config = dict(
    norm='layernorm',
    attn_scale=0.125,
    bias='none',
    init_std_up=0.0211,
    init_std_down=0.00413,
    optimizer='soap_variant',
    warmup_steps=116,
    train_tokens=1010000000,
)
Each number is 128 + 24 x the weight over its row's rms, rounded and kept within 0 to 255. Layers, rows and columns count from 0. The size above them is the row's rms in percent of the matrix's.

# layer 3 MLP up, 1536x384, rms 0.203, rows 751-767, columns 192-287
size [ 89 103 105  95  96 102  96 102  98  97 111  94 113  96  96  89 105]
[[175 126 120 135 108 138 139 160 150 105 135 114 141 186 130 144 115 120  98 109  94 118 155 126 111 147 133 150 117 135 124 154 118 124 183 104  70  86  99 112  99 126  91 143 115 142 148  98 140 114 126 106 131 132 146 116 140 165 148  73  68 112 126  84 116  83 132 132 119 170 140 143 115 144  93 103 116 116 140 109 137 112 141 151 126 119 130 155 112 111 119 128 182 166 126 142]
 [115 153 117 174 135 112 145 154 161 100 104 122 118 146 144 149  98  98  74 132 132 139  99  62 120 113 139 147 135 157 111 106 106 150 100 113 134 122  95 120 148 134 102 182  96  94 139 134 123 111 109 118 103 123 136 154 119 144 166 121 119  97 131 185 126 130 125 140 110 154 123 132 128 142 121 133 133 117 122 136 110 143 177 121 159 133 128 110 146 148 130 115 117 162 154 132]
 [ 89 109 140 112  94 131 176 108 184  85 123 167 127 129 136 112 104 164 109  93 132 116 117 112 175 129 157  96  81 142 134 117 137 117 125 139 120 103 167 139 152 145 104 103 120  93 143  94 164 109 109 142 111 154 150 133 125 137 151 148 133 102  97 112  88 130 135 119 138 130 149  93 103 113 119 134 110 101 147 130  87 123 153 142 108 119 145 171 147 120 146 108 102 164 133 102]
 [154 143 115 104 105 117 103 144 134 130 138 118  86 171 124  86 128 181 130 116 101 155 168 124 180 128 133 125 135 125 164 126 121 157 126 100 130 131 139  98 191 108 107 103 166 138 117 115 130 162  92 105 103  92 143 126 133 130 132 109 108 102  88 137 120 127 131 105  75 136 178 151 100 131 151 157 130 124 143 150 149 128 129 163 108 118  92 143 108 108 103 131 190 116 136 137]
 [158 141 128 143 105 174 165 122 154 145 123 134 173 126 127 149 135 110 121 124 166  88 144 108 149 123 148 157 108  71 155 115 163 138 147 119 142 136 132 119 127  80 125 114 149 148 145 119 128  98 160 103 109 135 164 123  79 142 113  99 111 141 141 107 114 159 118 133 159 189 161  85  91 139 133 145 109 171 144 124 105 108 111 173 161 120  95 129 133 120  74 100 149  79 110 103]
 [ 71 115  56 112 162 110 120 121 145 110 126 143 140 119 115 122 119 118 152 123 154 151 141 138 143 116 111 124 133 173 116 146 127 100 107 140 121 131 136 108 150  63 133 115  80 137 153 144 126 121  72 121 125 168 105 119 131 128 117 127 171  96 151 125 106 118 123 116 100 102  87 115  72 130 180 145 145 119 144 136  96 134 106 162 123 144 144 177 123 132 109  41 129 142 107 118]
 [139 140  82  84 140 132 104 147 129 124 120 100 110 157 122 146 132 101  91 112 112 142 143 182 159 139 166 172 143 155 135 105 129 145 118 108 141 126 165 116 119 107 139 124 137 106 142 159  76 128  97 136 138 133 146 121 165  76 120  92 134 146 123 161 131 178 139 114  76 139 135 156 176 135 111 130 112  81 157 113 112 124 124 110 123 127 140 128 134 110  91  81 137  90 158 109]
 [137 124  98 124 131 107 142 131 113 193 135  94  93 141 154 146  89 115 128 149 157  97 140 115 110 125 141 123 102  81 145 124 107 112 184 108 150 112 125 120 128 104 110 113 144  99 131 119 163 120 142  88 158 147 160 125 130  81 122 115 137  71 130  81 152 130 112 177 150 117 158 152 113 128 122 127 102 141 103 130 142 124 129 128 113 139 125 122 119 113 114 143 128 130 150 104]
 [ 95 162 140 132 126 118 155 107  74 119 136 130 162 129 145 160 155  93 112 106 152 128 162 117 104 131 133 121 129 113 118 159 141 134 120 138 135 140 172 123 126 150 148 162 147 131 126 130  95 139  78 149 111 115 117 123 173 125 117 125 163 135 160 166 129 123 131  78 138 114 109 112 141 155 107 129 145 118 134 112 139 128  98 118 138 116 111 160 112 133 148 182 135  98  95 101]
 [109 147 108 137 105 109 105 108 110 148 126 131 133 125 102 145  94 141 131  99  99 104 174 127 105 148  85  80 119 128 105 139 135 139 107 124 142 114 140 116 149 144 112 118 141 123 153 110 157 126 145 166 129 140  98 156 102 141 116 119 159  99 109 101 190 119 102  81  99 175 121 123 140 174  82 110 128 138 168 147 148 124 125 153  98 156 107 122 147 154 129 100 143 142 161  88]
 [134 122 119 104  92 160 123 156 130 140 136 119 137 123 163 117 113 127 108 133 123 117 169 117 124  75 162 123 144 153 109 106 123 104 103 107 108 161 178 136 123  96 160 118 173  94 132 117  92  87 103 138  92 150 151 104 172 170  98 138 132 149 120 115 129 106 101 157 167 109 142  88 149  81 110  98 156 115 149 128 122 129 122 138  88 112 141 171 118  78 119  75 162 100 138 169]
 [130  89 168 120 148 138 101 114 168 127 156 146 159 112  89  94 137 150  99 107 155 121 121 124 112 141 116 116 129  81 147 109 114 152 157 143 119 157 134 130 136 130 115 132 112 102 141  92 108 124 117 126 102 134 116 133 103 116 162 129 124  84 134  84 128 147 145 137 139 132 159 137 164 105  95 120 134 166 135 103 112 130 116 132  96 140  90 112  92 121 119  71  79 141 120 161]
 [133 141  92 141 113 159 170 119 133 164 119 102 116 137 168 121 168 164 117  97 149  97 159 134 167  97 121  85 116 136 123 126 134 140 105 115 134 111 151 138 100 109  93 119 141 125 138  94 108 136 132 121  77 106 116 148 137 139 100 180 149 100 142 144 108 115 117 106 133  90 131 125 113  97 149 140 144 109 131 135 124 135 156 129 185 164 110 113 121 135 111 133 158 116 108 161]
 [127 112 167 127 118 149  87 181 135 163 166 145 156 108 148 136 109 128  68 134 152 126 182  71 137 182  89 144 132 127 137  97 137 166  94  86 107 120 132  75 121 118 155 152 133 113 143 143 123 142 148 105 104 101 140 128 110 142 115 169 107 122 129 100 155 138  91 126 120 143 122 189 122 118 137 157 125 139 156 122 178 139 126 140 173 149  83 105 123 108 163 117 145 127 113 127]
 [164 101 125 129  81 173 110 172 101 205 150 140 111  75 119 162  97 140 138 134 123 100 155 142  91 153 139 139 139 141 105 111 139 129 138 164  97 103 103 100 124 134 102 167 152 125  79 127 132 156 118 103 145 187 159 149 156 109 156 114 128 131 134 144 171 106 119 127 153 117 128 121 161 163 154 122 117 123 136 134 161 101 140 126 144 111 105 126  96 115 175 139 143 121 104 105]
 [113 169 139 119 140 164 122 155 107 129 129 143 151 135 113 142  97  94 101 102 122 108 140 129 103 124 154 138 126 105 120 131 125 110  94 168 163 153  93 126 123 128 141 122 108  81 100 132  97  95 125 151 161 117 148  92 110 143 124 125 172 157 110 163  90 148 164  74  86 120 119  90 131  86 131 143 173 140 111 100 122 127 136 157 141 145 140  99 134 126 110 105 126 154 116  88]
 [116 139 131 128 166 167 141 151  80 125 119 150 100 111  85 105 170  90 144 134 165 129 119 106 121 124  78 116 134  74 129 137 117 123 129 171 151 124 141 147 141 178 170 129  87 121 126 133 144 102 119 109 113 132 159 165 160 111 108 110 132 131 123 128 139 164 130 150 115  99 119 157 119 149 122 159 152 152 135 103 139 156 138 141 152 153 101 155 121 107  76  99 133 135 120 166]]
# layer 3 MLP down (transposed), 1536x384, rms 0.184, rows 751-766, columns 192-287
size [ 87 106  93  98  95  96 105  92  95  98 115  88 117 100  95  95]
[[144 143 142 123 100 124 112  92 148  89 150 141 115 134 144 145 153 130 163 177 125 114 124 102 145 111 129 136 103 120 128 128 102  77 107 167 149  56 140 153 110 139 189 133 114 120 148 128 146 100 111  54 114 173 147 164 134 139 156 112  95 145 114  59 131  79 135 133 108 150 131 149 107 116 125 124 166 129 174 109 138  73 137 115 150 143 166  97 144 127 108  92 124 107 150 131]
 [113 142 119 151 136 106 141  86 167 165 119 127 110 105 194 124 157  99  80 112 141 130 110  48 117 140 154 118 152 143 132 108 103 121 115  76 120 105 125  87 140 128 144 162 118 123 150  89 101 105 154 140 137 122  88 135 110 131  81 135 147 107 101 145 161 117 108 121 111 146 100 149 107 156 105 124 118 167 135 116 144 147 103 121  96 136 157 154 116 152 102 136 133 153  97 133]
 [139 169 110 129 120 158 115 141 139 149 139 164 137  93 128 134 121 128  97 130 128 146  95 124 173 124 108 135 161 113 122 139 134 104 163 129 139 111 144  99 119 142 120 125 133 195 115 115 105 111 129 136 158 152 168 110 100 139 114 142 112 104  90 100 122 124 100 136 124 135 145 136 118 130 151 112 111  94 131 136 103 117 150 142 129 134 145 144 101 119 101 118 143  90 147 131]
 [120 133 120  96  81 140 155  97 134 138 121 104 107 119 147 126 114 128 113 156 133 182 120 174 171 108  85 141 150 147  84 115 121 139 100 118 104 114 124 105 178  91 141 127 115 119 145 111 142 169 108 118 129 111 139 128 131 101 140 114 125 131 162 155 122 140 115 105 131 159 130 166 145 149 129 117 119 103 148  87 136  89 103 139 139 170 151 144 147 132 147 170 153 146 140 187]
 [137 106 170 135  77 151 128  71 116 149 155 136 139 139 155 124 194 106 124 119 103 190 167 132 125 126 140 124 116 130 108  99 142 119 136 134 161 122  89 113 131 124 111 152  54 112 149 150 112 129 148 104 148 131 103 123 138 134 126 143 112 117 126 140 101 127 132 118 112 142 131 119 149 134 127 125 126 150 143 138 124 109 153 166 155 126 134 149 152 121 134 128 122 140  95 147]
 [119 103 113 115 153 122 111 104 100 145  87  79 135 106 111 131 157 160 127 183 134 145 138 127 175 120 146 141 110 153 147 115 105 134 109 155 120 114 123 113 116 127 130 123 130 123 112 166 133 143 142 117 133 129 175 118 122 131 101 165 124  95 125 109 125 145 144 134 103 129  78 101 126 132 116  89 103 103 112 163 133 159 175  93  94 114 152 160 132  90  40 124 127 125 112  96]
 [115 114 122 103 130 159 115 135 142  94 146 118 166 139 155 112 151 160 117 109 143 167 104 122 128  95 113 150 107 125 158 117 151 178 147 148 120 124 117 101 118 154  95 152 123 147  91  83 143 152 123  90 127 108 133 150 104  79 146  92 120 137 114 138 122 185 133 117 105  98 122 141 178 143 145 131 137 123 159 137 152 111 113 112 134  98  92 170 127 139 154 122 125 153 166 128]
 [135 118 116 108  75 114 141 163 108  89 104 142 106 118 136 104 162  69 131 150 109 183  81  95  96 125 105 147 106 105 115 133 103 104 104 160 138 126 147  84 136 142 112 121 126 154 119 111 123 128 106 130 149 127 119 182  99 118 124 105 129 101  91 123 105 129 131 128 111 130 116 127  78  96 147 134 142 107 118 128 127 160 152 102 112 128 158 144 128  93 130 131 116  68 164  75]
 [149 147 160 142 110 134 130 118 147  88 147 171 111 111 112  73 149 120 151 186 128 144  80 157 109 138  69 146 140 127 125 134 143 101 148 139  79 103 109 121 139  76 119 160 127 126  97 167 105 100 127 118 135 197 102  86 113 117 112 114 129 100 139 144 113 133 151 122 125 143 117 124 103 163 130 138  95  76 122 101 124 168 113 158 127 169 105 116 128 139 154 143 120 100 119 119]
 [135 132 110 152 134 143 167 141 141 120 125  92 123 129  85 112 101 159 130  96 143 150 151 174 144 177 139 118 102 117  66 124 138  98 135 156 129 154 132 139 133 127 163 167 113 151  85  78  94 120 122  94 141  99  92 133 166 111 108  98 108  86 114 104 137 111 126  75 140 154 124 134 140 110 141 126  84 123 136 142 151 109 117 126  91 161 129 153 153 135 179 150  83 124 142 122]
 [128 155 121  80 137 134 106 101 158 140 153 133 158 118 108 102  76 135 130 167 177 113 125 137  88  91 146 142 132 126 116 154  97 112 163 166 128 155 118  70 135 102 168 124 116 121 117 148  90 139 172 135 154 141 132 137 125 147  93  93  98 137  94  91 136 162 149 113 173 158 124 118 162 140 104 139 133 120 135 145 147 143 161 125 116  95 151 154 143  95 179 126 174 136 130 128]
 [145 113 119 125 107 153 108  53 102 134 119 112 127 150 165 116 131 113  94 139 115 166 120 105 137 168 130 136 100 127 112  54 101 130 111 150 150 105 109 115 149 121 105 111 114 125  92  93 116 102 111 111 115 102 154 155 178 157  37 159  77 123 132  76 151 105 147 108 123 136 102 151 116 135 161 121 124 129 113 139 111 117 121 122 110 163 103  84 164 117 149 145 153 145 164 118]
 [123  72 131  80 124 130 118 134 153 113  69  88  79 118 117 120 152 132 101 115 125 132 134 107 179 104 124 113 132 110 101 140  98 105 101  96 118  80 110 135 107 115 145 178 151 124 123 117 111 131 122 131 113 153 147 178 173 113 119 153 126 118 120 121 105 119 124 135 144 133 137  57  90 127 130 121 146 119 159 129 122 146 115 137 128 111 107 141 105 158 150 156 138 120 126 161]
 [102 138 123 132 124 128 124 113 132 155 131 112 115 107  88 101 122 146  80 140 123 145 113 118 120 131 111 175 100 106 117 141 114 132 124 114  97 147 135 103 149 112 116 152 112  96 175  66 168 156  98 100  79  40 188 131 164 112 137 193 133  77 159 106 121 171 137 141  94 120 148 140 149  77 159  86 108 148 144 120 128 141 174 140 133 116 178 139 125 166 140 121 129 120 118 120]
 [112  91  91 151 123 138 163 161 165 115  82 181 117 133 119 134 106 122 141 179 126  81 143 140 105 165  87 125  91 131 120 105 132 138 122 112  80  87 134 130 146 162 143  92 118 141 140 141 159 138 126 127 116 119 153 120  98 149 126 123 110  96 126 128 148 143 126 134  93 120 125 116 134 109  84 134 164 158 124 136 112 152 138 131 127  98 122 142 136 141 114 145 147 158 108  98]
 [101 104 118  65 124 122 145 113 135 102 128 176 138 115 137 148 145 101 137 169 130 105 138  98 150 127 130 154 118 134 131 103 140 138 111 144  99 132 161 114 165 147 123 160 136 114 149 102 145 116  94 112  94 118 124 127 132 115 129 123 126 140 127 136 107 146 116 111 128  91 139  95 147 130 110 117 155 108 167 144 182 140 156 130 127 155 104 119 122  77 107 144 133 136 115 104]]